Weights of a small GPT-style language model, trained from scratch on English Wikipedia.
Architecture: LayerNorm before each block, rotary positions, no biases in attention or MLP, tied embeddings, attention and MLP in parallel.
Training: a variant of SOAP for these matrices, 157M tokens, 4792 steps.
Each number is 500 + 40 x the weight over its row's rms, rounded and kept within 0 to 999. Layers, rows and columns count from 0. Numbers have three digits each. The size before them is the row's rms in percent of the matrix's.

# layer 5 attention value, 64x192, rms 0.0986, rows 0-63, columns 48-95
090:527530494452432516435467581460475516475510524520509557508438524517534434451513535453462551471492469537453540522472490543472523476468481451418489
095:510468499506509554514573472483470492604498478497556542540507509442508507403494439424476495464547486473484509495478503465527497515455506542543474
102:472514490559548493517540479479503483552468493590513526454510483504485532501467508476574576414460510567481514413508496502478494506469522589595522
108:494499522431510538454559494516565531577569528500465539472556500589585475507482480551504517467560506458592550536527514485466508475483530502488508
104:448448513483455520526507419487510476465484527538470446507568456512465508480505494484478465493542542477481563509498485479450495560458504433502555
092:505522529592545459542537493495443445498491467536480502487534443512508513457525434520474457519467491561555499552526515509481497513455484513438503
097:595498449448515461485403466487546552481498510504479485542491486432468509537566489434489544524511513542596514511539444496446489466474536456548559
095:492469485510466541544573542523500523524495494454560561553511493507460484556503580523493485446540539467382514492601484493508560539526449510499492
104:476430506511487484578435470530443489489472424520407505529533463532563532470465526501518537472480520462559505526526521571498570375520495476515486
098:486533473518497482539508442447511582488504561430514490496487409539452567434467529475494588456486526438446521488554479464536488478494543516479512
099:529506497569511505566530524497506492574505452477468487460496528596462547494520488508486467465554477485458419489464530537456516444436419501474520
107:509493492523413438483476540473508576499521548495485503492527505470478531609499538393509512548471498482450520531475506567559545542484536429459442
102:486466510477531415513498588520458523561437609528509457551478516502504487476478460493497417471518505549519551529551483494495489478471531440498432
100:553500520480445522532514485483458460464484481496491423472516554460477469516470503500478549502502486524505450459544577539428493536506570522506519
094:455541475492562516519527490488544451439511546483522547579509525572555508486481507489498500561490533512501495555491479462452551434452511481537510
098:524471471516541515540448528535465551430502443512516536426496402515461524476524514478517495544459527536488488512405443476463468494460496525475487
104:547534457493497430451463451511525505458484514531559512511582488495482431517416435442507496531565507507560568428521483498513437485609498485492563
092:471503484503493491472511597523532577480564458509479571404471551404498500517520463461573488545466482492435523526548482472569472418503487549437459
099:451534557440510491517490532476504435484501488539447458546472523533466532526520509537470492509506496458497511452473511392512530514425559502569448
096:434468488517549508507557470469576448584513540536538487484405459486486450512469521500510508453521515536544491510532521441500515488424468545615494
097:522469488456505441464542507546622460432501476487491476421558525497453524533469471448429516461450499550506544561496520451447551500511449578513513
097:442454532502514533438575508594514494492498495479488526462456548490489492530410631505593467408456438531532464518537477548438487447543415451520556
098:547487450569446489494528530566509503471466570441460550485531584478512495522469566531568503511502478511440427454486513448538556493566489510560506
104:532588494536540544458539521499488476434497503437535568509551572513532503489442512537548533479454514529511484581514444490516546580464542541499505
104:509514503404439521543450535445501474532509470582488538540587511482471481491523506478531406537443445497483519486542502449425586490543486531508530
092:504580471448554461524488535443602467534507557475434488589481482442444578432474454477509533468489506546534576454490507503436544493473507534482435
094:527539483532492479468538471574521517492481486515527494447491440475426518509573535519513495515428523564519536522539442521546541530477447594521466
099:547526551558475529482472493473551484574526433475502462457464576523504507482533488486522488545482514449512476550534486507480398500496580453492523
100:448481488476531524475556555473513482508498451537438463477508479506530388528581592549537505534520474463492491484486473496502458468471481526520494
104:465539508470487476522576485541539528477453422555521451561536493440485537583536554497535450506495468492514549573528435508503438466494499475531513
101:524477551551508581519488535543534563486546491581525502472484553532472476517465435506423499533535470439522379519455453482531514531587601511549461
094:469469527551522515472451519464538464454489553511485565471517507515516471469450542417547508485486485506436527523496450541458455470505592499508572
097:496484483461505524487483521562513480509465475533445594483408527431447466499546479505524530557550504471478495472493472534488513462434449547473518
103:503469451489526432527456543412439504522463441481536498540470496502489487516470546567471427545503454570533446533494548558506483517466507558497534
099:467517534507549402479465566493449577430398450517513502542506473532507521516493517495481500532506499546509444471525509532462427511480459466471497
108:476553450539516537547500534399438483552571521497488444496481479408544500564477464524526491530456497510541427461527462494520438455511470495491564
093:500496467588499483552465489516554439494529542547411550499486514508452477528510567490547446541493477444509503500463523462539514547459509464472620
106:509516540552443497477470568462473461492403519569440444481530529450495525454556455512520560508521513484415533541501484449429535453448457465554426
098:489466489482478469494505461500461470492497477476526469487545533497463423496427546520498496450414503494520469528504499469472538471478516503453453
096:529496507496450625494405516510492518527484530482511472507535535491515500506456565445496529635500500476487506504545519469477505479517481539480438
115:465419516532616508497508466475508458507444484399454492505480471459456484512506413499539499473421542508514490442519470455538448460488533523444520
104:463562541460536498488508476475515507570469564462552478488515490511492586474461519463452423521538544471504596520501445578524536490570490542485482
100:477495474517467474461509522556461554497501481530476448517532509472462404480458470400404489570492475502481420507500481513552496484499432446465542
099:518493558465461505504496459520482475507480506505524509480546451488456495471574460608488482559511480511535509439470510557520401463472495497524478
097:474481507517473468506549538551430485510396475543458475535451455550504528516460542520532514524586443504474444554497534526465474512522393538496477
108:526510416548484516528466516483481509530478532438469479509487480527525527526469573491493407527462495507528510511516509561471566497444560460509460
102:510537526523497557544439462512488511521519599470440482467509502518600515423456523487494495496465485525540517472524525497526459440527450481505527
109:508496496536484563491507484506524549496497528535526589486503497496416442500537466503497417520492523431471525459505610464483450462491459451532478
098:536495577595451518496450506454483439564458490520558435507453494518511528519569540406526538463505539510455428467420406498509544502541464467501482
104:500583469462481521525472541469572504487424453515509544569509488510520519475544506499510489547486485495510532466465522527480538533559511483481454
103:421494442497459514527497527497478483540414518521539560561479553505460516557585489557428485509500495547464497527499493517555446478519511470573486
102:427482509536433489527455510442580503399432500507520504478548422520480550554481470456497505430510455452558541525499474516463454525491461586508492
104:422511493511493546499426461544504520518487537451436496493547513483527523469505531517464510460492506572494546472482474561518549469503511397509536
097:492482477527484434463537539421488456449491507547527485454516494540481531449462505529542440519450491564474438512529489522558391557484488524425460
098:501473466486509455530536563548504503452468532503497495482441480527510495478506448481466542498452475493538463527465471515521480554525495447474455
095:555527495495500523507533537531511492498553485497491551508468549475557499432491538437429435520553506402498534504431511498522462515542475508463488
097:481520526441464468477421468456477452582549445448544455521470520501560476451449470502529482520474530494539502466494529527493447496479550382510516
102:553517547448488466572385565513435515504460452463487550546567491541492464516479451466527525502463528435439508529505467545461503546559460481510513
105:495565500461515487443525498535523575483478574496432516473476467540607454516428412486538491529543517491470531478483537513531508544537444467531509
098:527489542435585520560540557470472497479461506492479481532450522490510496562547514528561520467441630530489540449531525577536453566492505482543491
099:523473525590458563475477583575571495517502480534504543450481550559533539539477513516539541500546488495536506434547512500475510534493458468467438
102:627448451492516470476508416485497489501526542477521542471419503460452443536485486451543427514532454539469461552527480506516542499476466479499480
097:440531459439503576574479456491488474526430557491509575505499513451431438510486498495516516546506522502445471582539617448487457498471496518463561
101:399519476518559536507500516517549528484507459492499580524539446462470479490447605444494540555485489561433523508483405552462469497477497490430502